config.yaml
init: "normal"
doc_mask: true
steps: 8790
Each number is 500 + 40 x the weight over its row's rms, rounded and kept within 0 to 999. Layers, rows and columns count from 0. Numbers have three digits each. The size before them is the row's rms in percent of the matrix's.

# layer 6 MLP down (transposed), 512x192, rms 0.095, rows 457-481, columns 0-191
099:474489561496451482482541469491493557520490449518547520521478516488557516494552547519506537459558524514484512500395502444587474453476464667463482506473508506476557493496462476474546493523492524486484478516564446538475525525509555545527446530532478453486467495501539459456460504513487495522526557512476508545542538519445592603529577460454578485529552526534470434546470555486460427559368479558537478502502545565502540508507539539455528517522478496523501436526564477533514533522531520509443505464464568456529519492461491521548479497461551527477480533506523431550450541471477492463
106:427421501479479478492438516535475477467465601551539559532470481496484567527458546517503548520519488527532552512451519434442505512508551508451443552553457500501482480485556488517482439507422482518529504510458479475550526489474551504524491512413471499516502430517543522440491534543500433532521521503508485461496527402509548503505496510509547452506419475529451555527518518520507524505515523516531491473402567482510412466481567470484520476542420578522560527425472502463513520454548494543494481496525499439542509505606511461585482547578505458493474524454508452473449462559611481497
102:493494529473509475501519497444496565497524402496531519417419511500535465432507485480486503517500448427528435470506468566481487521490521409519559511498495496491469522536457563487457540447582525468550558502584402512539441499575488493485505527533510440486567528494469466502536490488508480534542467518488506512492491506448527501441508549536568548458466498545519536493511470476488468559510484525475454521542433537495546537554618509576492486599473507513477397505492483478460508527563506448466425475469512571499449574470547400492463521525448490466504491491462497505456568442496500516
097:438489498453466474445450512560486508465438550424530460493477459467499453507465560496493474421536447482549519496514527529512520513535447478467523519541496545489503557568498516509554510514442464551509519470561470568447492497548534464492529510539452516504514455508475546608498534536481501436573479430492463514463475534534445450464554449494558502453566556464460517488504487390549498528424441503488522518489451426578462584459554518510509558488519527521488502507544499526478459519529547547475437478571533474562470621536507509455531416476548518471453488522533507469530467468478487477
110:494457541435523501506502492453500498503496473435528496420498522474430449500486524527472523481504534459454513538496510541507471518552530585487478411600501515509515491516476443500479513508441503582461489552496427467486488540600534463523477446495457482491482528471401554507428500529533496483518618512541502530438586447551507458518494507553511448438525592489612494530482497509461551540524521547470503498449486475508516476539464537537531500504482517596513483441491486460445476533486496478510467546456546503525435450515542496506458514439560506488509471445489487546542502549486397580
102:535547557497521532507473469446540517437560467549508487488520485585518559531554523549514510486439520466520525521524470523450477576511481478529461537557505563527488450476505476456516436491456491514490559411468530519518504486478504522487446485438437481508522557505492440473562495614516439516536537496490476490504527509535548521467472453582463410498516569453530549467497486453469474511481522561477398483562479549435532437509542485513492515502428513584559462509465472413446484446563486477445514499521476538439491512533541495524566433544518532507421528514523522519521421455527468445
097:578436494422529509459562465525528516476495547447482514491501512495415525509435523478555424476496479555572545478522507565535501548561513520528507554460534506515506515485460486496560509515523532429576485464479565501446461520518480488450491507532475533447452511514510552463536497438559577495567435478524534493481488508441438477504462413480431518484420574517470497392501527476474573520498565497542553464440522508559513483478452572488526524454416456464450479598529534552501482515451540531498517493486457480459485461545467467478544537503453451484525490575487545523549484482465504516
100:564472471528464508553458565536494545497475442596531533452530474505579523452512476481570476506492471545491460459568495462500519508521428411533490527476488438489536510480425486459494519529464463510530454508527409443477393465512575513474485494413601494444504530489482484461557519595484527471538492536482478447499511469511512480476463503481450500487494437475489570531429430509488500571474482479494445473538558448493572551452528515431436546547528487476524562543471476518557460496504485469520533526496526443498448503512476571508446483483506486474470560562498475423476425477504496506
106:462557437575580423570512486545510521511491508535487460548483492454502522505533451502470538504467510479501490497501486526510505518497532591393480563504413564465486495508546498570500469522505484463479502554477444441495486487502538558428514485472540523465423518493509495409511465554504490454446445483503470534469468441489580521471465487434526391587535478471526472536468518418477480450526469491426498506476543561471429443507472461472443518436452538510588443481495502476507522499531451474469516523455477492408470511501503479479488505454561518527500562552476442502505537503448448561
097:548519537537461505506480502490469510554470510482480419441524510545447582504530487450441521445458470531548475476497464537549465455507488430560513531474457494482490511467478565488433465526561504576554459470521607479492556477444566546596468445473547496498530551452436537478518523549531512446499464516464518527441535482491486482511430504531431453493469534480483499527475497523467575484487541494500438424536496441371528503540500496511509572480533445474477503519484521479560434477423456416533478501486457539451526526601496469540467498545520493504539518481449517499522450492531547550
098:427489565521452503507495519472463569460501555472522528553522547466547528498524515485437547499409535509472387544488423535461477457469491507488508475514495416503530499474522494455534527488539533501504550503559549575473512492510515535505525459465472541546494486527556456473451503547578449527480540481434491487528487534491487523514480477452496504617485502488526477489482533429499422489431523465434519547490533469525500495540570494434451446477502514470500463518517484494430476426545444514465519443471494581476467527453485496467457406493571484435500507604554534543434552459482573514
104:502466489492567528445566478515520425529515492451540497502537540514458464550469548503552456555467492530564541542607483517509539442525423534489495454540550486388513475490495480499455474484547519528551481507490487458485532408471456509573463494465553473524461548483532506528560628503515438527487516423540479533551466504519453551475494513488495545479528416579426547550463468463520515572519495438527468485433478528501466487512506513484559492501501535442519474533534510497574519506609458491464518491500485548511563526517487483545449480463466525509576465496512523481487547556456430533
103:503542488524462532565468531478471516471448539563572494508460472492434499463453523502504499457450531586489436560557510434508567461523563493529521568457548418574476392464476496503406503530502503480509502461486498469453505533510494491463445501488440502561456483501508527505475474507501481551499484481425500474522430459492505512565431441420521515507503451486465489547454443522557505542519553502526476538535554522427488473548434445415492487548476527510499454433504361517503517489501521565433496475469512468495472432526502478441537522484569476500453467514529447460471505499442530504
103:437495494496518476518409519462512482490592558553514519474536542475501507552473423498527540458469552485501525469499509520525565499514541561604468476474490468566556487516463489461434501485473474581550514415486502564501505473501503554544428605521500477569393539474564494494519458472469486425474531531502486443521503465519501515556510500538513530529514539559476477536440619454512499533553498529515442493576508554544501443485487473497507472517490507520476506462480498521519472497503446490528527517527555501525572456491489542514584580427394497481553525482534540452490477517550544489
105:579495479464491517538542518564485516487448467527531536489463464511476472497553426482521447491499545561535488423498571483587477478542557440480440475499503445476518549515480539476521484485559471500500563444541474428529498566465448471467544433469565491497461467517459532450469544489510489479468491456493470518519524472560459442445416518486529597499425471541556540534514441423490511545559523403550551555549448533526454582540474497477550522539468488467471496464533463466556479497398594473528514526460523490538485486508458502542498531582513536501513468452528499470546523496518509502
092:510475430479456432534515511511505530473427582470526503477509499531509483437452510465529468432504526480489510485452486472542492511426556670515459604577481458443426513527490423520514496496493527566538476541498475420503500427508480520577504510470550451522492546480488520506504460496478478432480498473525530545491488512467471547510573458487491482524446505577505520421414490525529536469471524456530490510466494525561495537479497599531444448462476496499507483428461570547538494542450476474473492453589462529511510557469515509522482533455510530510509471539492496448513567462436486529
098:507500518503389536530490419524485497523458513545478543459470564487522488450463514502435476422507457497457489472505533479570477429463463493478443453454488486476479392508563513489451526417504488536448519563460478488464463546474558467570439439491487487506458511491537521516465544490482501466448554498496487490506465540489519489479500479522520526540415524505463514425492431448517463510524515561550508410519562487469484428524541461500499482560534476561555507532521429424495488457532475514526553535540513462492519471452435516531426502496507460597442475470511415521541555566486421532
093:519520548541515533474522434503549493465488534469500522507521425454534590504425546572453467590515438482460520483512441596488558509454478383470449485502480540534501514550514518524475573498465425577510495480496504510404528510484552516484519520527551592498501488531477476576484519468505447467462499534475548536476564474561500511582504460422533524492506479501499516481516495457554507562476511477491437507564593492503458509527517453514528450548485578502479518504507476500547469534470478532515506527553494496498488534489520452446501442564548470516510512547549528479451408549516398531
101:535558488414513532517569497548506561459547442452561500544503461561569501479487437492500582497433439462539514514527506511541518521538446453444459533454513487501487429520540470515486566517463506503499496479538473460432458502498455489459481527462472509513542517544480504579488504492509431473454469476586504477534561468529518510522488518517539471498494508487581477497511517506491452502476480490465456590488523461578449528510487590473514544477453436529514449489452481554525517508482448523496562412472469458453530481458439478452388473458520452535495443442490585486582435573497452492
101:524532582505486511401489494511519511514588465464541518535507510542501396439499480518501518433453530519514528534486496487406406503456504577431448441478564538548487495468499480470537514485512514520487533491500410599483527481582522508391452562448473492478482534497588449472545490510532500470474525540585584504499497549484521477513455531411506479514554487505518498484577562523483497540498393530441461559499512472501592530535493521571513526500529505523555518509445519492538502431479467461509485520452482548482529509452484470482440500464494529495472464485518445494479479519469490470
103:514499490500468498522509471507507443469487532529536500486445488531494554581460481483508456472465499560592460544457584536498499528552505413543516500509481486502502471496508513469487547516509462502512496480468577449490491452524466377398535495472483465494508546567476522409513461522425501495504454498504480477474521522564445536566436439546538463501504519570533540481563517436452500471441563428501538486502465544467481572496519526508515585465521518535548509504462433529515531514538497550472452540473503518527415523501555479551562598460505487522427477538540496570574523482445438512
106:462514497468462477531488566486552577411498492487511463562516490572546428494491492512422526510576512505461520493492554472450521418476534419522431453501564491502490476514545499566502540488419505479493525480574438534491504570524500497463439504494548516505439494502561488563434480505438435443513470578525491488551528529525515465586496535474458484511487475448510558503510423505521497478452455564512498529456485525504525520543486493470498576532513420517466489461543494426438474378499502549520488498574566539558465525519548467542547548551469468468513566462522470467478479525516516515
103:544490516510521481464528465512505528513471524505420533524510488547540508448518480452503553454474489453479496513485555540485496478495493655450535402459502575477522542549460520533488488510452515487484419467465470512509501431447515492440539584488537472527547485445410474519435553515574544507508538499509404513517548569515496482504505503525552482462510484517479512496467546573517462455501497504449470532499468484528516454532483492518576518443503572455546394488536451545484480450496522483541486487529451482509417443480573485500467454496480533457467580488498433522479469413519475410
108:466499502513456488505526495492501449512509512500607451493462426552474483503482449528459457497526488486523570525511496495444492506488513578436510461491522454511482488475450567519479464580519437495577533411444454536474449429505493548417557468421455449501469441470576536451370468412515519497541516485530524488520437462542483489578510452491503483554503507517475527460479532558466458521463466512456580481438469521519477436503546518509445466502506481480506526536534559435551470493509429463487544514502498495551605538528467518452523536418516484476519489463499508563513487480507482554
099:523529537513531519557497474481511432542520501450468485537438463556501484512517529528488439513446513472495590531423513494495530516504479569475472432457478536434461515527578578519528526443514435479439444442465508543484577471483469453511490419522495531450450496535544467519501490494496469445556540514493476535506478510459499516483505498518543516595509538535534527512494462446459464542466471524383609540421458518496564502505512565446485431445595526493465473579521504501489565544496448456556466463453530499523479476436451468521481561477548527549556526482431522462499516492508494474
# layer 6 MLP gate, 512x192, rms 0.0962, rows 458-481, columns 0-191
099:559505472497489541464583458551506493550473479506513459520487542533460533542547504442479476454539524490474533546492493544558500456534447399507524465554483480460473511493408517532520517488529401466499494499443454500508523511527497486491559563491489482496486481473501576491465525512534480544544428450491439501534540463468465564456540536584514464489515447547469562549451520445430522455524569511514425446453521496526549458496458584465522485545538506431444503518462550537497539519566499531413522473548470504469464486496529452588471560445429475487454588480440545503536483464467527533
110:559475494569502515455563476551551513517490463570452514504526539431549571451507570585505515450440532475533503488429459573455515484444469424472565497511454528515488429506515512491487483563489512572534501485492494472483447458481560536486518440453517560579549504476572525531447495496538566542498543465437469474475501440512561494522487540507446463523485475466501491479450472509531472482479503528451459496550540515456440475632547514433426490537480443532487482496511519420527569494517521525516591512516514475511514530463508502515455519456466557534548467467479521484534467464537543407
090:515484482542477496497538493485485442503586566451552530541428505483538519508530513435519432529556472536389508436549526463520514430532520453501557469505549502483518488583485598434483500552508477467496534519462513478532449502500496502563533546428504483485466556447516413459536517496510453551466456486521485473520374487501494482495436450590491470459539558506482488522478506509489473494517543485416505498497501464551581500507531510430457508566544455466502416473513562440473503553550441503500477522492476459511465475548468453491433604504521535504500488497531515505551490422507548496
113:572468485454461561559545482528548419515483446526464529462493506540520497497533520477534477536474495481513477524431476549475534454537495452588478444533576494517483478485553521538500457577482506512478510509515555538484483558542462456509583451533507514571546436518509538521475523553556478538488545515499451475509488474532447434464504441430479456483486557406483604484494503529450519522445516518492519573521520575539547507483487532491516528465548513498525448410496541415415479561465547476506465518503540462556474442532532438487477570390540538470461553470490486491511480511498536545
103:590505475547471524490497475580549521483478503469488507466405511447519470478497496501491512526463424549502519499509488488497508616473542425516449462496479483453497448545495500470460539443498563507430481467508507446454470568503492485544507456511465493479502501542528548528490461590452465586524493453462509440424474497551460422506529452453477561546450492440503547521499482533486546578468419506499490563547438430495495535498522529446459511482396483499439417477532474438460404536494455443483543473478542532499531515523500509497479546507531537447479439468565492520547535542521506524
098:501521430434477481523461562507529530522566544442418526543440482490492532515503574411499464524488434520549479450458514527539478507471497476538503487506516494507527432523517452487529553525550521465570506592490499470469484503527460478463479505547552517454410479580495561509451495562562492540562487514489495493517481484473473439417478446582416548513495580547511505439512497448431528547521510491496480422508514475467498470462389510442536520474494522503522590509508476485480485475492509546438521515522569517452485505538468466524504495499484472506534470600456523555503428414444497479
103:506516476535451469450484468519483460567511544478512563537543448563518454476488589537508474479550497482472460447500512437544553490560503483455498506499500469485487563456525440551500544521519431550518535468496517451441464464484491508509534546583573571459503488489498491573445518513463508554513419542480508426413464470561509495487485531493485509428456499492514601509503530505494567493506585458508493475522569520491585520419484451553508568438365503478483532530516532485595470521524545510473496514512521478507542525510482510526556499582445538442536508534505511536433476517523507533
107:504476433563493461491485496593484465513523585526474488489513508541514424477625540573541486484519555494514512523490473482569442514463503406527513473413552459442461521559507557502519537534508513453503539518483563498469482550517463476536570490453433557511429516499522470496443496472432545520507453553482554499546444402494536483559530534536478507472531463453539576544536515457567543444477521537490525493507508531422524517466441480461490527522492421489463494493467529506516504485495449518455609470529527510466503475487521452487526591408531523483518480503481571523516483492469495462
097:524511486537447452498541536530463405476554539493476514518482551484530454455514525518502576552512492483450460482547505501522525546515521449508447508514469491518482496490571508464536491505515481511560550543532505477433490467538468439531485538614450500490462431608430518509469415502490464465455484514520462406564470554490506487543542501484442536566453445503472557474516473474547437501433480501517465503519527439497522476498517499550520505547499512544451467483473486504470559541503556592469496533474485435512538471483491511435392432549504569437488544563504545600520537458464467471
101:542530531485458476517460521490534542530489540491529539453484472497475553563540446541468512522519512518471512521447416470471485492505426465493510455440475538536505532475500416520577514389496542560529478565470478538529507472465494533524511486489520487543518493504470493473436479510548467572490545480410560543489510498510532551519435543561478517468522544553500503459504513524520514512512606540513492565558519489476518494524458527519461453547474462455466505440462480482506394532438425416459533464520528506393495453477477557507556547611512515482496533486440478586435488550469548471
104:541509432533505495492541474540476496527478454550599464491557581577489491484547545490471520581455545501484516547518512508542504427513482475488528485496512454498455527490469496545558544482579484472444448546425512562506545541492540456573505605434482512391510572498449486482542494541458457480470512502556490533480509496507530513509520450485446469494538502442514541500477463480403562526447493523451529482514550506461516406541529543485547513484472449428486532545514479490591578473588513494478508515540481526441539478438552555482477505456518504529495553548454474481509463478441507545
105:518530497543433508498542475487538550597520470523440514514464509536490521499466579438495525500492458473516492445510616503489498445493497449506546518503490449570415474599435440527571500436521525481490523519473520553448493553459529490496460515485430538577500513434534575484559541553491507524482474532523493486427458447515493455530585428506515484488555495526502500478477494444499555516513438517472482524469465472474468522540401549545482526493542543469452453457487484432453509485494519519451545518491566538512455523516445533527522552528556556609490468498514520466589472538459504486
109:513557475547520545515535394518469561519512504456468507504510510567524457562539605505549609503512437541536492538533452500515461534534530444420514497521563465493497518524470516540492525467511486493474469497472517472456504528446523468519547483574419599479585530508488520586483520509518502493522485402469454443527511540504467482528493421487457498530517564516530521482420502523437519493421503487410445519485555475502495493497511488473500505507518481441553496516514483459463498562475554529441441454482417516486567489541459520507433480551523565558468467491511559500504560465568493455
106:520497453506454525543503434548610474521518514486505534422497523488549495424542577565520448489439496576492469506458499512490489600442520449451482443517566563535530494485516451529472519523534478522491521426501485529497436546506502522527523558537536555606539471467475489491424476532533516497509484499427469495492510498505468474500538498510526438496514466519434491465538493496456428488469490487498519525552446500573452540533415422556465518516485515472452521552468477526528496512530506488480608566547653520493499502538553536551491519529514539478503528535512494488422473519486567494
093:533516515561457581515516473598555444435532499513530464450424453464488523457573496507467566527492442404462542491548491548489508505501504452475527500471508498484454569462531489431523494536519533447479471440485513465506512519503534525554530581494533535507506545494428570541539461504477517448492506554453611475472502523477511464556462476520523485540481432505516488495537529517447541520497471550529553553459518502492458557539581503468522522471430465447445499489467551468440509459500556467544561519441518558534569564443544531611500473529509443522518511483537449512483429506478524500
094:512444482496505548572566515471476477481469484507559515478479475491419532503544457574511405496553541476518473592488451439537464495518458487491524525427539431483495474548460541512520543465528525524495563458565455494506482520484470463477479591511442551492484572437523519519478496447433494520550445521505485504536589422544453445505499413474482457467585565493510467524556510478518455440505523489466490505499498565582546517469436506494428520554544454460495472533518492467510456501537510486456502515550506454475466454439473475531550573448518433502484530461431511450440484505426496495
097:533495521526503458539495477478513499512498505499509484485387487425534551458514492572454420559561490499442432498474508554500552553467447447524438477503513539502453550568500445467486546525462514462453545471515509559505442492480511519503469508519515539479438509546503453535483464472446451500473479454391516416435544479474530517521478480437510506533518572529508528600450462509502496578464499475473518496498548522546414562527489426444400473535504521498482530434482488465535452583564505549517467464526520528487510477444480452484504441510559479491471488558522529592508434500526513542
101:474507516534429482482474542534424450559482461602546559459538504531473578515545484503493528524509527482526508501498536494533407535461473430428524515473496514476476449603515509533486505522492510462507445487509571509410516472480419441535486506447506495476459546540480504521517433548555530524521477511495565504491521466463509540461532525500478593486478499512582457517418439485486417539481474463478468501472474501494476479529495489437515509493425470507543548432517531496479486552512574583506554446467529503406427510478470572542504449549518419561543516533457510519508515461452553515
095:642411430487458508564552565492600473530438449479522500575420567550527478463494553542448517489517473589472483455497519473479443575541477479480485455502502451468476513526477486445551518495503528437492493481473469558443497497497465495480565515571446414520512483499540495506460494497461520486532520386526454470489488460525503478540456540525390509490417523531524456533524501493507495459520493473439499504518498454505535538529471466522450510470468509463499531524494491432496426525527518456492507463484505534494437538464422574541461564507508527454465520462551468462517466490533538490
098:488525431541504516554489598531491477478451451517459506516445496550504497523504466551488427519435495541438522517562402441578500575510503465533477511498538540486523502522437561475490476436497497547526465524577509528522505480460623568521493494564539503525486466473524437480505515528518491528533551509518420499541489494538589546417435491507503541492561540486455544511486527484441441540445570578485439487468481517494543451536535481505452442489426490523479518477479465465507464503533468506482481544469589451587460512466543546481470472473499501559523516447510518495426463526467508445
104:526468457521451563482500480514493474527442500468520438524535598454477497484518518505511475401511520483518495521456464501523462496556537467495506374502413513469531603572490519474559598506543414444487507517477519496553448486546508445520541556513456458428531490488513459475465505494495484556497495438525510530638515432479454463492533452507482507533504536528474474441465457488430616519471490400512514500455472523454511475472502508520530516484513475457550505548512530463465536503437521522478473464493465519496558493479503478506500499502523517489421449449525510557556438451463475433
104:538488449514455494503519404581528502504510518467467512469524558495486496423501500525514552530504532553434469481578465468524489546460500489584537441490425508515530497539507521483550474454493542532495517494478490464496502535429591459474485442479466425533530527598503570545505511502488480552479457494493553452490480477588547461588554493546489470528533440453534532528468521429458490495537488553479426526473450467460539516484558523457496494455466543384523526409502530532568483503426497437507483447467503525502507534465536540436528513550507533483444530460502583529516442476495540529
105:523533476556508494448492480540478464505554559503503568480502533527501470562591474434485510535499490575427560546478505582469534508498508477534513427535524534512429485562423462473513604542500490544448520488507541548476528514499588478461516455477433566485512501504492523506422485523475475437518565520516454589535520421489473545536521390496441472533442470487507487507449467509516581480444464500472461526467532515517466514522444537425558546448506415482508542532446461542484545449526517494441555500451492507505539512520517492584463513470561511497460524463472491494497472495563524457
103:512523465514431474489452513494483478539461515504506550489548495569491542449495560510512534472495435519475443415495482450502485515507536474569419535479546433427441502504485489500478520502500568530443520469495587597500528508460458443507505496453524456492505500506434527539549526559491505538493516516532535536490529472535496517505586585446445548496545463408491513531519479543535430501457487472513441489547443504517529472502469382389433546493476447560514591453564568511435545538457471470511472525497478503525437502456531507523479506510568475456476534526502497432493440474518518477
# layer 6 MLP up, 512x192, rms 0.0979, rows 458-481, columns 0-191
110:516436519486525510434547461518469523527470497523491444519503508485541546504509521517438499486485521476472469556479493454504570454565520499415513515608500417514533475457463537534543417530462433513510499490450431472548560515582533567469543521472495524515508504442500537432443462444509491442470506554496395481503518399478466558488552492567568461503476445479524483531507487474413590451501545511526449509449508562534552493505507564498543438575539552511466501538444464506514540475557463516521498519484482464527483506522517436558427517493460470530473512472482500455554511427505456484
101:496570509494518461536464477542516491441546557474499477461491488501494492552497455496532492553435511492460461546452474536502465548488500476460447527443564485507482433509477447501488527509491484466494549451534453461523538511453498483509477531462538539417436448553538467488451438496524477522467456500517546560442495534506549487510424525457513567519484515546464480488546468496412488520425489528479561417456542616532581433462509556487460474423514460532534570489410497558426517483539459542494535518478514437469517433493456514597490527468475439533528512568489498451534555505491563460
093:487545524560452466457496483544521505541479481500476461496492491483503558516496478560474462540518472491523522492391483538423590527435559471442408551534428482557478485515557446494522494481558473518484493472511454547508495514597461500542494535526423517506534461559513500565474489475472563481559501463519493461477494493517492547504499616533514520483464544470480432497489442546415459494515465457472545475492516443592402464443457467465491533585477545469446481468420476530486500530508477437469447480556531517458498534488517525527520530467439493559598518510524485488467482509568502510
117:531465533463481518538509489497542496537497532507509492499412458504486528491533426499461589467493533452499489492521548498465529519557456493509461416555565521457541512478490528478476533456473490487487442485603553530452436517504460478494537528535559382509453500522450570440413498480510531430527504520497477464510542481531498511448469467544491503466498545478477475475563501530530525466541482497562577487558394575505550593518529500481507528513475523502511441466481446508457460441470544500482494561500461511530477390543515500453525554496520456460444629477472492563511511503448471467
100:445478478459541524495515481503494476506525527527419532461490524531503494539442513578503473546485532506570441512476550536466521507488523532430557441513523499530449421549506440495466493520522489554498525552486480480475493525563494504424424526475452573545536483496549481448513466496471450511564522532469386510500501408487509540586466475581510440514456454450529443432551478464511466429446539491476519466542507451527507541505544511486517512544485487496482551550444484522606531526494557602505510495444529505488526453513535473545369527464544483505508469525522497437500465493505423477
098:447475528531493502495502485571485473557522463529505479509467479493579516468488484518524549443481515509444535513503489568405553491516513504491443517455488583556480479500455482519398528512435524556469528477500511583466480471524531543573469526449503530520511528528569467497471505500494477489449548536476462517466423474486538579522480531576627509429557471495489576519451482486522446525453524480479512529501491519414519515503535400540481449480496477495497384488497474453463518551467482442497540561471513500466458539537554532405439497494432546523496545453474453518497530580527510507
101:543455548483534505518552556447516459506495441495483439425425534404528517450442518447486486581493465505561489554482481450477586496481481538510563517581550549496491451479466499439496470578512574527422550475507454583518525498502461491447389496435444476430507480518485499540451480436442514414476549487601503459496509509480488441534481504439500517536459462492519463502477558496517505521443449507521459504476487489453490457551537523441498458507556491502487523515472478509521501541528535503523498485566454469544533473504444485536506546444440504550571528444476537443521507459480491535
116:564472485560502464515503521549493506548496525446503438491525507548553447484493488542546559562497508541421476559458494500596506548530464437430535459564593501562489477493527458542476451510540560499442508522473547529514472507529512395537526445464451506523518519428499391470433517491472541482459545533446475538493517497417549469547480553498499457536507495532518555549483504531480528458457497452450513549543461495445541486530427498501485545495505429547475426520517520488521551533477491505535436547482524436471531546510514536499499520462520553439420464584500527487537539483564523553
093:483556494507527525552458529436493544518555431504536506483505501468483496443510491557515477497563428489530483455461467523523536503452494524456535557494490527571468495596455488501466436497574558427495456532547524472444439448486530512521457542513490526485559490518548482434537529483542421416464512488545451501493509480513507544507466511399501514467476533488581468519442488507476530490400477467466502543505468520420486443485492439454427494501543521486493496545466501541524502524484446457500524541574527476539592524533506479557489469499543452529590510585522579499435413553470531483
095:514536477472514422577514543444528477490545534470499461534452526484380596527453483495489467475521494475528516487488497505513607466494429501545540497523515526535537503484454483389479546540507488440556544526513487483456487463594574452470541492534475474520465498494435556426472480494559515523494518499525438542562463578507462515497495529463502557527498550498464489495528505445538451445533546554525559420455438531550541458534477537480532479474505486490491507480424536550500542532513465511492504526528395511541471480461429459579539486464500476511564500464444551550479475500445516450
102:503563534466525513468489450497474488499443467549435463533514446522478511503510466445467431560508464494436502564430491515537544464543484480574478484549422440508550542474559509532573512471464466535501479522457468569532502508473487442530537521520522515526563488523569495578545424569554486527513486365499386600524492477511507502483424462498461527496527475528533528453438464508460479515458589477520432565484506529488509476462476516420520464545489482489447439508530513430513503538547487543511525478437486467475497495498500483448522460494499508455472486493466444555554430529507450530
106:456537520533522466491493507494454506485414515543455468528489541503490474531524539504469516470565512478516443568484535495431575450479506472512575482505499557536442476572468467445490467560504604493460523497478454519528513536529533513445488536469460564555456505459617509515554564482523569533471491546486528566464394435536535610565498461532542428467500518408486538477474474491548467495493469540531455483478520473487461538493488501507480541551514450514515480508466544504548546516501523421470517463506495477432562492499454500474625541454513473432516489551451495494451478473486488491
106:539464506432483552475491506551466517540424447477463487465537485487507501496488466547474522451510501470546472458543531465497465537477497471518491455456517457572551528604504447491508436530546522493522454555481470444476542532519510484507512479614465499494511499429556436489422512487470561546448450451478545464484435504521480517569486531512457490504541401556501462465524563496517538497467528483438497583452471517477572465480615439480504433452498497507547492518500510388413490554479530585486470497487456475518499553462497476476485514506501467480459403494470502535517561550545506480
104:535478487464499399428527456542508492492465495526529505483527450568474465530502540498487497570504480493519479480491495468495509501451515511496444502518428565479483504491475453511438500401476562496466461476517465525498515483490404434528489554535480468465502569546439492497532501448476494434497485555512499476403561504462483486496539446460483483507432575425563562503511550535526529492434421550467468448485516506565542489573529517442490394438504581503480510449491425570511476554510453515543512478557463468497486472508538435552514484483511411516550462465540504549519550455526439471
096:488511464506478516515489493510435406453524464500518489489465362480548437496527474464466447521473528463453484546540511472479494506454464476486523472459525491482406525535619541492543504457527503449459518513511497468468515527475527513457587516610474518488510449504473553522527453510534413516488460483452522451479471561591529409560470536457504564452550415524583496525477493472540546538469498502527601569509542499444517484488560552539546461526510478482497499457486523460434456512500495494526457534429570521559534498501479491527471490518536522527432479527477555521510518552500481469
096:472504488453513544553487485468498496493503438503530528508455443494485513569466517469510517508412495550405527527597448540515486486463481502479535477500547489522517429458539470437498542472524512535469498525499551533486484529511474477441570451525558504509482481548498529508472485533556471504523524454424504497494573515454452552425558558557580454532488419564493538440474487504564458475454536443450511511420507512515447508545471592487460543500501572486475549536428482552528502518585516535507467480531456453538469490479546481525417548432543440536544521494606536502557473540490514487
092:445576483437492504500516543496502538494545443534589503507567497536466509504541451388505491471545541477468502567547514531442431460493466517525531513447514537497529517496476448553492554493526489404564481540501437474530531521553468506514491496527475528534536508402508539502491573461475553560512475486566537554483481457494431475515453487475425515549511512454543502467459494458461527476545553540550522420516517495501529504515487614486544487537502392478519496510450555523538483486526546503508517536554496586557443425504419521463578541475472499530530564437513509465530516484471514497
099:537563480508510530527502585563532579534538503486522516530499453493585488498451465509484547447478445382523478480491446550527517468486457513525547515417533497472446470485469496581488476500484526426536452530530579500544446449504527549451494504505485478494495527423578474554524481543552485522470549446476480434488495467512542528524461484447502509471578566460537481528350485532453480508399529455490492542424427500458485526534502436501488512511509512479551484518487477451535479553562471499511527490556502564418460480500519505523428520517480508525564517447496514439486498504517479468
097:524483496488522468492455525455538454503441430443471550548536520545505454490504503529448524481491531521396510457515458467447424482456520505485495423546526506544515547525531495498485479477482549473441477456424491543497499514550524529420459502519490481554520412545526496516448559514481471489447540442524446482491498486552488379552490527474483488506471468555519438434490485492553474448490451432432504512492517479476493506528467462532506477467503478525516564518559462501548449543499516436510450478401528436450517552424423563584454487526513510411488443526504439442482470566511462533
102:494495554482520550432512449527481562495436494467456469494450537528530441522465462484461592572461493493446493431463497437536488416471497535550522507467502518505536582548475502528461395522524561521470536513562506492487487492515595444448565517467474536425484418493498535487506457473524467474477498514539570534591479521518505462483513582435485500447500501475451455437553603530484525469474420493522426535486499450475489436509522507516474434457463492525524579484536582526531527512532560508541470507505434516429472502495496524479478516579510550479446478507490533517508541524482518518
104:539549505475470544543507530497494456424541490465467448542481467514463512529495458475468456407483446456472504482519538470521494523473553527457434599469545479411478502526526478472532503483523524521513500540541548473474508572566463533556526548471456512499441446512446540481544518387566551487525504502487549494501592418478548470552511532494501547560498511455497534458523505504477505554510495577559487547475456534445457500536413540509418499540525585489479505474470484493449436467523459456499534473478497534517452465403524474515547514492546439480538493536473575429453496530544498432
101:552522490465525483518547463506592475528542479478568562540453496485517508509476481465450474539493519561461510519479516544572478460564509492540556494478528474524465510494541490597504497467518503501391458468482494486429551529503456455430536496543480548498548475522558403529481587539427522465508464449517474453456557518553484478492544561505528472495533415486499498469429525495423498497508503436483557466487476509471444446435455549481410464482571465506501495434448490486534456564499470513512471483511529556552529415476478530462567510508503508431439576538513526530516450461524485555
106:514518453478495549495522517513514525478530510458478545455498575521447453496538517468537477463470433502492529480488575459481409557489473545513442466512471468569476454512514520487538450487495520508505561504452538530550513549540457500459456454456467466424468475474612510567486495555545457449472565538494518502536549434547527421517497526517561562512548488468510499595439534452433556461480474522511467492482466521468519575407461523559523611500555517524442560491452495457515478509438407453530568434474479536553500503413471500516524523496485519507473495553455511478490469479505509509
099:517508482558507460530501466504458427528484523576449420511486490549451556507552454443504516511455587482478503494567509566500501495493484500453527408497459552526555486536464403458441600477535461506495546516562502504457506572512555488597463456496530437486441548512499592497487468477429451491502462489533532535463524422424597541489418541515490482533488530518507485499492423552528477549497482521473512512478454444531479505541474490480504515530513497582477478435527516552514465406521488507497510545496499483437465497508567516441533467522555530548497505467464537524530552445489501539